config = dict(
    num_hidden_layers=15,
    hidden_size=640,
    norm='layernorm',
    norm_place='pre',
    norm_eps=1e-06,
    parallel_block=True,
    init='uniform',
    init_std_down=0.0,
    learning_rate=0.00174,
    lr_mult_o=2.0,
    decay_fraction=0.799,
    max_seq_len=2048,
    doc_mask=True,
    max_steps=5520,
)
Each number is 128 + 24 x the weight over its row's rms, rounded and kept within 0 to 255. Layers, rows and columns count from 0. Numbers have three digits each. The size before them is the row's rms in percent of the matrix's.

# layer 6 MLP down, 640x2560, rms 0.0616, rows 158-371, columns 1280-1343
099:105122120127095116134167110099074138105134128097130142121095135122144135141136132095104173145072137165111137116132113163103122146117132142096132147120111144144144112081094137111096156135144095
098:109114109126169116140111143136133141159176160143070119133132124126122094176134097111126100098138111137105112112145148152104147167111138097123104108125106117124126153103163148082136113096140143
101:095113131117110120141101157108116114114111100145161110158144102147143164142120147149136104119110154147100116066119167145126118145095137099100100122134164107093139127160123129138149144086147125
099:103127164154132105161133148155144119149127119131133100134093086134107102146115086148117126126135144111077104098130101088100067155110150138125092121157101152102132107141162112128142175130141109
099:073129170163153143096109155144142139139128131109125116167115127151129142135152146123121140129128135157119138146134107147107158140122117097162146139106157151136145167190143109153165136109147084
098:130123103115100177148131123117164132099159157122104088082098143143163178124147119145086160151130152136180137132132149163100166135118158163131125122099137081124119127148131129109144129166126092
100:071126120122110150091126184095128173124148138135111135158141125135139136132124095108094116086093137116094167142118163155101120112107092130157135126116132111126187094111143108132164151072115108
102:098099125135087144134064156121115124150160138108129095178127154125113124158150126122137090156118147118142137155096099150121137129134141141131132112098133082112106087084172160157135146144153138
100:098116087159108123131108142121122126116108133152143097131122130112121136119097117142121148133105125154124116130120109154119164136167166140135153120085117097142138126116155112140137155164136117
102:141107070174124131173134137122088142171153104101177130148077159093158119178092151092110115101084102166125111141148109129120166139127145112120179122162100116116086144155124127133154117118132103
098:153126133118161106134109103116110116150113099144149144098150167084165095137126181106107188155128097165148130144110109076104143150100098139151116155121131128160108105142107131136107126154154132
099:158121152124139161122099110126105122147111133143148142122108083111101106111090139112136128141112137096158137094113099095133126074122108112096143148126139162125157124130119105143142103115155112
099:166136156135132134095122101104082135121115124121156090122157136079145107146103130114136113139109119114146104177087142104168093148124112095157126133117132179124123122129159114153146153127163178
094:151164134136155085121145137125156143126113126095084116152177120144151155161116115117135135121149119153106147139147172128132171128096123128118137145141106089121133131133096132118122125099100140
102:137141173113118080116137143184155170149140152086097139133141139122126133112152135134134078090153139116134113120124121144120092090169115220087096107122080109168113133171123150131138176150144146
099:133144118165128120146102147089145126103127135093137152133144111117127133131122142117134096130141173166138126146110131166153115122153137146101112137119126135115119146144126100098142123139107130
099:117110125110137133143121106160172105151094117157120122128143125165140134137121169109147153085144117109129137135113119142146113176160158135099162096109153135150102102104161112078155098084095135
097:129119077143116151127133118138136074110122135164142113140116116140131137145104126126139084153131110117144136144139124126163155136089104078110118121114173174143095095116192125126136124133115130
100:141140144170140138153160118134130111152135125162127097133146130101117149113087118134093197136124096120124084150158127144095128139112082131161142159138128095130135134095114127116088111092122113
097:111096122143128093129144148115146108144124111107108144118104164162141112116128159112120147146096135149162120179116166176127114104091108093078141140113053123172139108123177140144074077128118125
098:164136105079139105098130124103114099122151162108173167090166114138149129127129136120129104119086078105117112122144103099145175071088087138152114132164141156118120115127127123097069081145117120
104:149142124111094087131075068111108135086123138151127094124147107116117103122157114097128070175127133139165123078115118163117100145169167133160097113114134134111123157134113133115144118097149085
098:123088120142064136117122121120103122086164094152144155122110140184151157149101125093113152143118110132137115128116114124137144119151119158144127112102191136168115139128126105096181074125115159
101:134136133150169104110099107129142176162159105167124133136133139125135133140144115078134125103152081104168115116134117113125156105119126120116139125168106152095167118124152128129171163127145174
101:101094115090070152129149122098168131138137149067180137133167145115152138093124130122162116135061190104116145115147147191160108130161128178140095116126126151136141100121126129128135152103143135
100:119148129102113107095092111136158128127122129123108116142136135126072118141084103107101100149125124130157097115153127150109171168149103100116155142117100131144132149147129144161118109195118130
100:135090092127125098145094125110099125097121170156092114158132106119122115117105129135124108125126091118111089109176060090140123113120118084128125127136130127127155134093121112145179147130119102
101:094094185140134107091139144122091131127152144095145116130105124127119159098114142164095145126104109129141110124135146152137151090140129121120093116146076126118173117151168135128124117101083156
100:134098130132146163129096114149107097127134189109129130087124116150131114112106171130113115136109128099131103125117156129116125134175108164147156088116113144114097128125161119087080136119117129
102:144111116087169148120117131142098151108108128132119151133122151124140159098179144118140118087148153132116090115146145137120103120088087147110102107154131090141166098139158148152133103129119171
097:138087136138166149157176145101163114151151164090123100103154176083150140128092144111082140143153131142160108131146126097142128120154157127148139127126123099124115195131119126095102148140113164
101:112140125116102128115080126138111135139118151166139156138168145121135119139088126186128127139142118107107114131123104125098104119134105081124142118158165134106118140127184107133167145109144090
101:168130120130122179073097129120123139108102135102152105110123129097140145088141136125128165127094153089080123129136102121128130155157152151208150070128100145161122145107128135149100139110145121
102:119110106156151129101103145130127111123137133096124091143148131178095067090174148090136137094095171105091128093146100118155102135163115130146094110170093141121070154121117135104134153142120142
100:154123122134145119148125143128179111156145090153088124102133113122154169141099135141119119135105112146110139106120161134165139121110136162166122168100105138113145094107118083173092095105093129
102:161153137100152145168100086116117120112135117116139126183110169091150115124143087141150079113149189159066153090146088083162098139128138074084076088172148163120133094146146132197127104159098137
100:116134121119104147118114120123140076112138159182129150127092138129206130115146096128126154131166106145125140103130126140166117122112131147143156137095127123135105150171140105121103108136138143
098:095117115125141123111141161147060148127132104090109132098101112149123148129143167118102140131136119092148132105151113128118145125129151133099134133085161090113116109128145150149133133106129137
097:109100123136150128125123158164148132126136119098156110145151141083135157123109116117113109143167108133161110117111171183124089146113152101086106136121058150108141117150115116127149127138150134
099:121141154127108108118130168117123133102060134137117114136100079122110120084100163156151113124124113130130126117145094144083089132122129122121140094104127117155105156151150131154109176133133119
102:107093114084153124163104134157153145155147132126150109097143109119104137153128102157119131114146153154133117129090138111118099162138113115133132119110119085210132160133150117148145167121148087
100:127109149153144067132131128121149151095121133109136103138112114158113136152167142119109142158136124135098164079118087132108166110088131119098120126110116100086119123132081130110123129119134143
100:136139156123152115142103144144146145158104128099134093135110146094065138119150078101120153120111099104125113127136125140146099144139141147115097170118148151141138079141145152136123132137131129
100:167147140102143101105163127128152144157115138146128143125122164117104162126150121091127139141162114149081100107129147134129081151150157109088160158156139071142133126110109144132149105071130152
101:159127131138131128128101108133107161156152113159149113104154121127126145124089106138150173122122157132095147151122130129103130128158142100130141120153115089162146139080158154154120114117178153
101:107119129145107125146157117111081150107111112138158096098124178112156154143122123104097118151116103129130109120122124163120156141093068084145126106105120117172129102141109141111072117135119136
101:120143157113090088086090108118100116132145123126122145156119079151156098135151143105145122099102132099097125128119120137143129055127118109134120153143115134094163153102189115140120080137120088
102:125159113108131153164120152110115121163108093140154132161113101150135152164126142115127119129144106121127169143091172148135087130111131133146147146150153097111105126162142151134139112129150168
103:105130123134098136084091129109147128102141157145093092096072167107151110095175127157136121139173135126144131131164129139099108126141140126128137151111134131084091091097146131095162112131173101
103:120118127161116086133111132120131102124177129131094105135129125127132126108160118132144127098158118138092119120101160143117125162111116135118115153119130131123073174128154122084151157129118131
100:134154133078132133115062160143146130153109090070142124103118064122137174132113116127091112111148123079094107100133131125099107151107124151167162124117135118145122148106097136129145121123138075
102:162101136181136121101133118114141140140141152120127149123174123109140141092142085086133149148140130086155144115154106096113134135171071165122151126086108164159129104167122138078094076128142154
101:112149114147109083161155118143080159094127130081136119126145118124145099153131147114130128150173109105159146109121170167114174098109125129164093127145109186149103149112105171158170127107122135
100:128112150149138145180136169138106156157098172145151117125079178123118158142120083141122121116152155095128145167123112139082167151129125152161178094152155155134120155145122157145132120136121160
098:114194097153152113154120116124091122133133146084129138121140122123099113101171081148144191157145112125168140136143154160126117126146157133161113131121129186145154104079090133115111126155163094
099:150100149126132123107116122155096112106179111127166095128142150158110128100110149106112178120122162179125111151109105161133155110119131120106098119135117125145084193129157132103142122131115145
100:114135141138115099112126107146124144137149142124135095099092149158121109145105152103134135124145156167150150141134117097121141146139146150116124122107143126172124122125105100129130176132147166
099:145130137119135088127117132105117128119123157130114142089130084140114081099140096140102185138156139128124121142173166134174128155105120117136105169107134139143126114109122139081101134085121128
099:114121138100104136135131102124149145131178145146134102150154129119145164151098099103106156092146137110138157130128128100071131103160108098123134094164100154121134113146140120109139160110123134
097:115168105162094156160107108106096131110132108161115093130118129130144148137136151110122139136100168092181139152162155116123171098134121130156148148130120115099108152124135146094153131110137157
101:117126122112138124161139161108086124126134132095106111123143121158109135141096167105134136127134160120137153121099145103133135105084107135137092137145130113112109088122130125134108137149136116
100:109120156097155101134129110144125138129127133096125113131162132112151155116106132107155115124137144091155124151108135114178122096147119113162130119122106118132098106132174136100109142059083153
098:139116151108103112145108112114123119094092133115097127113158104136120111126083067137098103123167165129116091112126124168122106142112114165101141120134130151121140121139131135089127151187100133
101:117126090130128176157123133135141122127184165143105143107165075120142110167128100148084142130152145143145129142126114122147122131116125125125106123140162139109154109142105121102134124138161097
099:118160122111123087140155127147104144119163149120110092127091142125144091087115110128113156068104103153122135115071176139081091108099175141094145116137118100126132164150138116093085140110101087
101:158122140113142111157104144152149124123111121070122131139098112128157158133101079106154116137119105129138129114129184120110147105140128144118119103141155112157172103111141131119127125146130138
095:150088105129095141131075128144152079135159119156135125150121183184143154103164122084133111150153100108124121155104101149074140105139114136144124098121147147116106124070101122120099150120111139
098:099103131038142128124076128131179115114124119147146121108108129125139112115106118098080120119151114100118128125132111132081118145089132183119164138160129127102114134121087123152096154141112154
098:110142116144182155125157134123144123118128164157130153092125123149153165150126167147137115133164149132148088145081103131112149129154099126125117113138157118111116147112170115130138126113134187
099:118122136163137131112131145195136086173122172121126115145101092123085114130122104123164128149114126129164138132138129139072117151123115139106096137150136138169144117149149116195089105131128188
101:125139140050110118116147141178114113126141116105122158104096158184103151116141138153136118121090107109130182172119167096154146102177105134115069138180105084107159148138130103137119143182092150
099:128117131142135141126122136135124139136108145152111160141149150110145111123150113125137199185147110111129133159144123123163158119116150114120168107109119123147103109113099139139140145104128129
101:136155147145139115145114115173135154117124113132109127134101097125161134124111123111111115127140147122195137129145169105125099131128077134096150156126141113097106086146127189158100144134142109
099:104127156134093141177127103070138144128155132134120108103126112131137105138100130085094144111138129123129109116137143112146139109125136120131148119135163122182140194091093135122156136117112104
099:160112073113113133123124126125135108133109148132125097142159117099113141162165161167122122131118102150140153118105151092147112120135137108133151093076129107132139106132114212091164169145070131
100:178156128110101180146112141147130105103142106137116095149081109132131101114139077144141132134094066131094105091132102108154161128106128062143109112139168094134141100104112123113123101144169106
099:117106123113146112113127143144093155126104131143141137122150123130120124177175183113128101140122123142116158134104123134147123127136161103125098119160144124098132144159137153109091096130124079
097:130141080083083067157085089121150043123135121134094128114120138109092140120161116145154137187109162110089142134138140085112135182174087139108117112112144140118118117140127131183092141118162127
101:091116137133113132116121132131154110134121088149102130104139130148135126108172131087103111114106135132085109105128134181172119137087126125094091114124101123121036135120171107146124105126133136
101:098112132168139120122110151123140106118160146123088104130086119138160075120126114159134135148125076127170136115130107121140120142115110158095135162098135124148127103109153117096129128140141088
100:167126088121146158135115131154117152136110121119124179120161096135148163097146112092170157149118130130109125110135109149146124126072144120134138126123128082133173161141157078088147117128095168
101:114159140130141165130126147131162134142146085127117122137106154166121100134112090105144127132112129118110115119125131168128162105141128168152100150115151133146122152103163139156138136136129156
098:116146118160139146133137089120147134157074093138153132134131172132156132143154134115143136108132126103169132103104108148124088124140151121137164068124145140124161124078107090160119174110111151
101:135084122111108111140125113143113104109148125127147112155126104177174137135169188112119146128140103137119123135066102119108142117105138120114098098137114097128132164154114117120112140110120114
101:115134118107130134153125104132127109151155164120125148110158135115147157133132175117115090144131089103103125108110129121071122155096089138136110113078115138170152123096121116125121174117112171
102:170113124107136135124107102122107143131136106101150148113139167084091121136119144153126136121129093124121136144147127113157191082129163151151127139130101148129138121094118180126108175097140130
097:089145122112138132105063138109161134092096122124129089126074145119109138111115175143152119145078107113121114078181130108094150130105125148134119119103147129108120116131168117110097131140113111
100:083146107164114143165148197120140123098118169171098170143156096128139143114138126142125117128084156140078113125123124128123162166113117134147129116173172146142138158122101122098117107186161157
099:097137122139109140079144139142095158115127146135142130116128137163133100154113160100165188121127167120130156123121164097125152143110139144137077116122102120093123137114118076141125152101123128
096:127146090100124149110141102106118135145134119156106141151150087156147075134100155137143144128153102122120149117136093163129106133109140159125107150124131128151134104147136134124137161162093147
101:148117165117113106135103133122197127140104125119110183118107131163105101173120094154124110089177147139140138093169115111094141139099154123123132144087137138160092141132104137101166112127110142
099:150141107111106145083104126114110161170122137137076116147178126113074112133121086198146155170093107140112102137151105113116102099100151135162072135133128155137092139144145192098139069137167104
100:136114092172080120161103100162132128125131142110146123100143155164152113151121173144084172112135116152136136156122148094128055090139107126152121102136159135143156145119101126119104144158145135
104:120171139198127123159145140131141151107152115151100159136127176123146123152132145119149117123089095122172133141108130110102159142170159148155167144113091121109122096122112131131122127078146188
099:120138122135152154129145139144104144123132133134140142118096095146141117142103139106133130141140143094148091065147109133097144117110121100116109117138118177155181106176184145159148127142159115
102:140102133116140112117125113118135130087113103107145147167156086160125140145196161129156129149160075132121101117119120074125108135130156149108140108145095117130138171140146115159095142126113131
099:112156148116156134119147094109094146124151154108088151136105122094136136180136105099124150140160125082157128081098120119097118112137124107139107155122082095130126111127118088131100140146083121
099:132082121134142139138086156092140086173128134111176142118095128106111126112084155122142111103073151095124174148110105097141110105130129098069118182139113110123156098116107127105146103125147134
100:133130176131084121133147110129131140080129124099132087128127151148092100135109115109119128115124088136108136158117122137167112111097126149146130113146100166122177112154136132115096089097113142
102:146144115135114134133114144118185154085133159154121097142137130185141140123123124103127138084108144178144163120179120168142130141160100137118122138108127110154117174093102112131139166093163135
101:101133149123064126125098100128159096131147102153150128175103165126129156060078134116139118100179135098080130112111103184133097106119115144091141107124087115111107137156144112104186127180135113
099:114135113119166093138155102124113077169117126141155089143087135127098152127119125126134173113168114082133113118143138117093141137155131154132122111128172176152112150139095128097121158112151134
100:100118126120122138129151153126177121177132109169164133109129151126097098082110155143168144167118150109154156158126109147139099134163076180111126190118143112123129164103136099142160122170102105
099:139103111120117095139177098098160112171135132134158089128152153150108150150118131109145096118091159110123170125128132152097085126186090164093148091085128117141162113118177098104065085102127084
100:188142082121091105138116118101146106100162151093137107128157139161157156080132098118154135095100114131130161114116106084150097167101146111144142158147118141156120155149127106096124155126096119
100:111143133122107121141128146134128131099126131164103143151132162140122145138081131129114157154168125135117139120123077105126153144092132133106119140118140087158118099132121132097159122148118116
100:136135101165124112097139125146186094155087148119101094168110115130139136096134166128108146149127108163141124087103151102122116159114125103132110136111157153101144149122144085095115118115148145
103:104140104135122152148122090108142147118147092105152111154151109122121165144084134121144142130106093160149130083158122151101102180153159139140135148110119138112144133173141112111070118139130126
099:129159110134122149139131123118102133139126122104146137130144113116105127153127127141151139085127106141127151142120123125142148165124141157108139111130143124147142145125094104190124135115125134
097:154134128139143158143131138112093169130154136128156141139113125130096143109068109112107139088136122127125150153125097130136076126112164124128127126109116156129122135110131128139102109126069157
099:121139127121125117125153135100155117167133158156122137114167175121156173102136165118115157098136085139136136148147116119109133159134147151108144161135119128151147136167120114123111135119125153
101:111094119119077149091133133160165142098110127133103142110149129092142134142125136124147142148165081169170159173149125193103145139096110104136139110124118143141143131119123151168142119146152124
098:122160126142153160106148114098127151146103087172130162144149142102108149130119133110146130138081200122121126100134125149138155136138158184110151107130153095085090098138103146055125138082103132
100:143105154162124124129132139139127094171139131156154103113147175138095122159090120145125146121138133115171107132110134156109154198127114107124149150150149141127110134145076100176159093131142147
100:127149122099105115153108147094145128137183085086117099110133145121120162146120131119133133092124140121080108125154108124090143137128116097153125131105144144137093148175089159130163097119147105
102:140133120151118103109174147125131122079124151182133139104124079092122040138123189154133141139169107104141086141129137113138089146142132106113120098153114136084120124100174147133123116139115161
097:160105159107222173126120102115137118134131153172088077101176160105130129117174126148127114142110110121147105114116113108137144099110086156122114103122146132144111086127109127105105097131086091
101:158120172119144112071120130125091112110142131113151115159144140120112122103145174151149153106081137154127146065137117158132112141082133099116166088110135161137153083124104114150127131151150121
094:099105154095133101115092114125100107117072134134117157143128183133170141134118124135100136107173145126090112148143132119114147129189123191110113109097123113163105162106167115137087090103151138
097:110122096118134124157124118078129133105156153152098141110084108142113107152105148122125090107105103112141090110138153148116142137102134116113132137168139108123101136123176116140165099088159153
099:162163148125121090156101137120149098125135090151138114080137113121088096111119143150114175112143164123084127171112118113145085103126098108131122093135136113133160152143148115099132061120112134
099:139158113136120082087160138145158145166127112134136141123140116158111143163118119078125157112111145135126135118133155176146103133136131150117171157147138173147094166115125155147138069102133117
102:138137129075169170093112109134100134132134123145126134103158152135120120142154144096173157128140119175107159142120104140131150148113123159154131160098121115148097175153161126174116159116125116
100:117135130101118099088162141129107112132175143118109127121122139086132148133133141147133139132144154148119116143122141086138193153132130141160120118171129108114147144149172117079133164127135130
098:128119153158060138168139094138128125172140137158148144116124179130116151105116143116120120157085139167087097105156107136115159094152111150166153118145113120083104142160153153086138137149149106
104:103164109141138117135155127157130113119107147142152126135113148101095136155123101165143127149077135134130135128158123146129148116138145141139118126106115129094124115149124105147104171129119084
095:099116133102137086095162137149189112126136107128134166111138134149126126116156128154114103121167116096134151137103154150153113113127120160173137164155173104155166129126116126125126127125145083
097:155132152126103100146112154092126113127165098117144130134166124120080144135098127126145106127122156111177142104143129131150129084139122114165134125141173119157121159122084138164089152160109148
102:177113129171118135131156167127153113109113108124147088127125159127142152125118073133117179136122106129113147149111099134143141128119109109125112091102109104112108115169129145123111203135131151
101:167143112149135116119143095124152133087102045151128103130170127156125143132126094114165127102105131130088124065071132103120135165146138174125128183147119081121102138135122120132098136137140133
104:115156128138099163144132098161131101089137135097097143113154093111133144110140161163128148064111132139136157145134092133171133099108142110138158086145167118142112104103113136102128151133129154
102:119103095112126171133144158121134152162111127108131091133074122081111086102100144143105131122160137138122099132117073104135132110163102153157148169112167174168108145134170094135141157140138108
102:098142131182129155134128080086142098123140072108122123171149138147169150194110133120129101120121090133184070107152104110116161118113078121137143135150133127142099115142125157171102129089161118
103:122153148108119116160107138134114116122121125119131176159133142130129146156135114141078131101119155130104146125134074146097107112129114124137092092113114147114135081119152100117161145092099111
099:152116134118150165157168160155159172154092125125145135150107155120127161145136116104132121148158141160111120110114103143116086141126104135099082145141128151121133176112128118107115122136120146
100:115159158150102133151138168121155157142125172089148091097174122110162140127121090150105164160128141127110074131074144144132129149115166085102100132132154157150150101154128105129110087114134137
097:141097152114148135122146124161120136091148150118127115133118100113162190146067133180131139129160081177152116152176130151130144099136139180124133138169152118117115128167120140139165108138131131
102:080096155112113157121131122136149137142129102128154111118118128152108126154115143113092162105089117115128098098129127143123171129116100138123147146133140098140114138131077135124202136157124134
101:124167118133114126139144153129157085110085118138114138142129148116145096132150137162119115135141136096131155143141127146136146088146156159135118099121104102140092107079103151082075110111120106
101:111167160123148111109131107103142127127150117126137135144133166116126134134139128123119111096150137117109117176086131086174143141121165093093138113132110153124094116148149133118101100111133171
101:126170118095113142142154137134127146134162174123114108130143151140105140112132125129130133132128120145148098121120158113126152152142146161114126081129068129153135132165162122136118111206130124
102:165121115104140133132151181139125079111162166072128137149072125128098110132137110152127155097149103128127129153198131123132128120129162115107150110103151132147135145156119143127159141105140111
098:119128109137087113141065138132081120146101118094135108130155156121145119144140127094102171131110090071115106129166161130138131117116132142172120052101114101134128140178133103157115135125122129
100:125099118092135138126137127092095104146117141138114085143144118110114086114126096167112108107066116132146163119139161124119116140157113148133145167156142123134160111124123140128135146091134135
100:128135142183101153107124107118095143123152134183160088082150113099124160112126149127143160122116132095126173111087087151113162079090110109115137130114121159101143149100103142094148180146107163
101:148102130141141138127096119103112084132104130147127119147128103099163093080140086113124116170177128099092180089118132122138084123148126120132122118097141124138109111119118159100130147111127120
101:089106152137168155127098109141102141122124113112155176143116147149137109101153112155135127145107164138165112148128126124115075132125108147128120120135140107108110088137152088112164081148120114
102:080154162167118161151125095133123158162168112122128135157091143174146079115127087124151119126147145122139136091130146103113126172119131127141160150097151137144115119185122116143130130060129122
103:141130123150107132127178155140113134111133083132111153116120099115117137141131130134120113128077157137193158111125127095155112102110132136112137123149130140141152092110133157120143139123118161
100:106148132126122152147098134148106141087154114138201095072177106113104147096148063128114149138142128147142120169123150150131096148119133156159092096109149097107116084131116124145120096137161146
104:169140128073126119114141152105166147088124142138164173099131104142144148042165172156140144135111128159119148129143110126139132129153136096126140137102113135118154099111102100131149089139105160
103:149125085106134147162141157109127159167098121120108073154124133110105136163099144077139153108090068121137121125176111155131126155158160111140173123148139180094106169172105154134142102079153121
098:111166147124114080133136102134129190161132133090115151116113153121141120140126100094143076145077140159094139129108147125133158109153133097143151141080135109136105110083156101144111160112083140
101:127124115119089088091114116173100148142127134146157144087137115166116096110138098115146142163110116086142178132187108095115119109157117144126105112109186139164127109134083099117175131128108161
100:096142098177122137122107134119092161131170138135068111165135090206115145141155121125108100150088145115143134088133110108112113192153198117109128110151116147155131117185123134109166086157106104
101:127128153102121118074134097160136167113127125173119098168143161106120088133116151109130145145124146179139123129195126123093085100124117112113119137138158139138146170099139122089126123107103142
099:129068150119112148132124116102098146174095117145108137136142115180145124187173167116145095121136153129134115155159167083104080119152115130108121147143102161149144124112086176115130148130168173
101:075148150129125138161112087105117115158192163116112123142103089098148157121122131084121107147150078135153143154135126133128133112157167148154130140126171087138128117097136119084118129128144125
103:164112148179126121080115114127151152124132117158122139093135103122135095112087142149171124130081100171129113154170103154198133125135141076148134164102131099145113132135112105139145142125128140
098:119105135152130146139146127106139126085153090145113123140112104110110096124130108072152119114170147147150151142095127142122125142107125071146087114131131157147161111120084124143140151119146120
101:151120100152134176138099146171105108103082107120139114085106138112160120112119167097168107136107087100126098103136078129069171159143077119117140155070156130091115150131085073141126166169116183
101:088118091107121160140126119138133106132135139130136137106117137068128141157146146122138133156156142133129140153135097179148142160130111095112139145134151148125142128111116158123117131118119128
097:146099164108153107116164126128106128135145129122139076147113138114115085150097155131139138135129156106102142093131143126122179125111142098138149090143099111117138138116128156106129124115132144
098:109147140157163152109139119124101097100105158120119136107099113149118117171155114194147162145126133103117143129141138129079111075137146128114114126136115123159104165106157138118120122134112131
100:134121125107132139106119140130146137140137095114125089133119145137120132157137139135113108123127150116132139131123168139108116136121154140145114172139116137134128100117181120118130118131126132
101:170096125119140159147097091139141140144116123095166107108111120141093088161137100126164121143143115121140139187094169133159111142121144128111137120157099103144084120117141136117121140148113128
097:151129128156184167097158106139126150113138136148122141142127159134157109068136134143124119107105110123117062162146154134109139165137143119155183110142124102080098072089111153092174126155122118
099:145119120121132095113151187118161114111059137113079130112145127146112106128115140115139151102164164094127143110090100130171124132145169125081150127127120146141141119123103127076077143101127113
167:139138153150147149131134089130116132113129117000124109119159135144124101141125161119153155117130089081127110107146144142138122104149109134112139101085132128102074109124139116121140131127134147
101:137177137163131099170134107119110113110121124164078159132114158101123099152168140146135113101137131117091120164124050146153141205149115064128154138144090167107093148099160133093150110114118136
097:133119207141114161162153097123126141108140117119126162157125106095135090137116141167110195126111191167171146153170125149144117133103097111100135087152140123125168131129157100165110113122133158
100:108097112145148155108172117156155151147123166091118134167104107135108135153154145082116167132093145107108132131105126112098116125154154169135131142086125124144132097133130136130140106121155111
098:115138094134100104119202151089091094154150124161138150113140147131113171096148105111127180170120172093162139182093159123118137120119157102131103103123116123083134126111156183093099140095127114
106:099085102132111165127128094138122101160146103134123125140128120086158132210122090099131103187139137136121147118154108068132145088120146146141115129105160098120090148138151131098121128189134126
099:113120096103092121106152148113187120100126130165133126147163134152166138136145137159138081140086163138128147126162138162131105155114154149180108159133145123100121130133159110121148128115178120
095:153103137193136129105128132106149150157096126155106133145166129149114107125106091129109103135101129102117137084100145143142118132174116109134125116116112129099135155134098121166101138169121159
103:172145103136115159156131097132093127110124110141099116156100115131133130118147137086157122124114100143119129103147112180108082120125115125139106108113126129142177134105130138100145132170113136
100:141120131126150134073111129143133100118140143143090087076134138104124161101145141177129118152120168126150071137110138061145140122091094147135152107142103131177115118122128106127123109100151119
096:105102077125149187158109135128132170133130140109133144142154126110166112132134136099141084146131122138133164126120168093114146150135124154132172118123117118119155077144133123112127129127136101
100:113092103128132160126119121167114173162110107124117131140157108148098165145137127125108104118111164112113131110114130140134126152153117123114153110116160096158177081144147144153118127134136117
107:136101127068126142146114162131113128118126085142127110134147110210156093135146122128115125094144115141145186127125128124151105117125108161136089135122130117098111076116175117120080147081056064
101:150136111123114134157126130097082161124151105114100130123117164127128134080100087137135135124117141092145109107142122084129151118114112091151140140130144093124128117135154162126146147163124127
098:145163165128139133146127128138101119115130112145146187107114116153125103127145101139072105110136094108149125113129113199148080138130095083099166131171133137150174135136117114157118135121091115
099:134128113164148136119136156139122089141131115123153105147112100150147099133156181190103150135122119143153151139124138122149142076099107102097117141127130115114123143104129115115143113153131172
100:133135120161120148172144117086116091136153142159132085145121156145150092149090114090128141099109183122127112133146165105124160138096150140133148115133157113157094137070117132118140132156084131
102:155125094114164136159138146133144144109137132118147114117123102156127169156148080142105124154141170107126109113122084134131091115160129132138099133141112143143106153136144143150075137151117105
101:207150158121112110119126140127083151124117111091168152114121128157136102117120136156128137101144128110187156138153155107141116159103139122134158133116090169177128105134109120107079115138121091
097:132143132117136161140125126099153146135109161098098161132120151136100112125154110154151149152145145127165112137119089108133145121118158108131136080124107094130136089086115070108115088071109110
098:112101140161135089143151118125130126151139132153091136150119161137104163129128115095157153096154113155103135128159121087096100117119129139103138150186143119090105114090137111169109100096142134
097:102109131123126108114189114088095136148178151103110127129108108128084173130113150120117134119152110113106109153134089114138183093117100135143165106088113133129157110126130142153127133097136152
098:146127152142147126126134122123130119122120159169147134152114114120116176092172143089141112096177150148125156131115081146138119089160153125080118145160144132147096154108126116091130130107132081
097:171102123093142109134108104133134123108144119138103130108125068117106097142138103152092130140066173118122113122118160106104103161142123099128157123132121139126105135136152120153124115135103110
100:101136125097129162160104138136178090095106136156123128120104144117120116170126141087096157089152151195109111134151130115110163085145127116130102134086071135122125158081134137115101111127109146
100:134115111110153122131148139111160111147139152119131089100119128143118145101124121131117089106130070118151132144111141145124122118082124102164142133118126119122129099132127138128089115115125158
100:164120142125121158133144160137135109094131110096136131107191146131129169172124133119140134147166116102134162138114154131094140112112144108108124144167115150161160120125142089141132191117154086
096:104147111128117158131133102095149091116127143139138129145109088162126104130099093162068154097088169133130130110116128117103158113146141145139135137143163090105147143104147148129156099141101138
098:136087137068090134100126147145118093142135175083096131163112089134112167122116090108116137109090191137179130126146132112099144137122104141127158143130086091119111105144144148173113127148115141
099:112145141152131163111169093112107121164118129148111131115119138155167136102108148119102113103133133140112115179090156156091090159119170143147155148174132158128118147141140118098109106092110137
097:130151139149161131146154122130147153141156141101134139103117155124187150178143128111105113106117103151129133139094131152134153122168067103104116155165115101107162154128136129114185100147118123
098:145133102157117095091131158153113143107113148143136138112167115177152124154118121104129123114133125123094096131118105122109155129133100142131179124109131139116111126092096136120103157122129134
101:151124112108086137103074144119105121131136106168153137102135116188131105126137153113114135079128164166148175104141139142137116098083103100124169178116116164126128135148111163107151093092108131
100:124132186131145122088119114084124098095163102115154063149125109119112076135160075198138128122146111125140103137130148095129127130151159144141167125092078141130155145142154134190125108083125080
102:150156140141177092144095153153116142092148148142142133140148134060158140137135109120105119133167146133126097156142125078196102122115122102123114147135100111113124090137133127134117140126133119
099:149143157113158104151135125160117112135157085136131156127144111124130158096108133112117141096136109169130146131091143086126160128131155138117138108117125092150167130158141106121094120132127119
100:146123135129099134102118110103165137173083129105150125090104145107093152161111122135142139110066114134189150106103130103125195079162114144102130120125147142132082147151126108149126112130132125
099:130149134152122153178158126124108157094101163141118134128120111185137123133103169094156098140122144108139151125168128157114111140137142109134098146154125151097144108146139093147116140155096120
100:122112109105147144145121129119086150134147114114122120148126142123150169153117130078108134082085117123128110156130115118135153107104090142097109143133160109147119132159155124111123166127138129
097:092138080126141108151133145127128144146125138079102131125149137158132145101116124140102172136118086163080148078133186095102100111158151135104157113128147144157130153132118102145115117148131111
096:150077128158141104119141135144137110118145158144101097120116140139130137174124144103134092118147070095118140163114101110124129153113106125143141132103121121114133161132130108125113188129133155
102:117102138105130169150131119066126172154121076159095161125114086140124119162169133158105132136138135133160133121108111147123071149131135144145150097095145078114089137152119110156154162151141111
099:117135107125132108127149145117149120134072142179118129137154135138163140119096161110076115121088144099162100099140156147107136130160136169125134091137147137112137113142143134125105114137167124
102:152083138139173118159161093144138151135123098124145132116120131138128121090133115103110083096150176146143156147134138152070167123137117119137131137144143114116101178090089149092124142079120160
100:108157114111137095124093154163123122153111161162142151148124118093088166153130100068142166139116133149142087096150120118094154100134092094106150173110105172161092135067117149123121161144189150
101:134083144119166121100099112134145103106102102111134117124151155126113156120142148191135127153124150155118125142119138121178173124175101161168099185108121163147165130129106148162145101154116144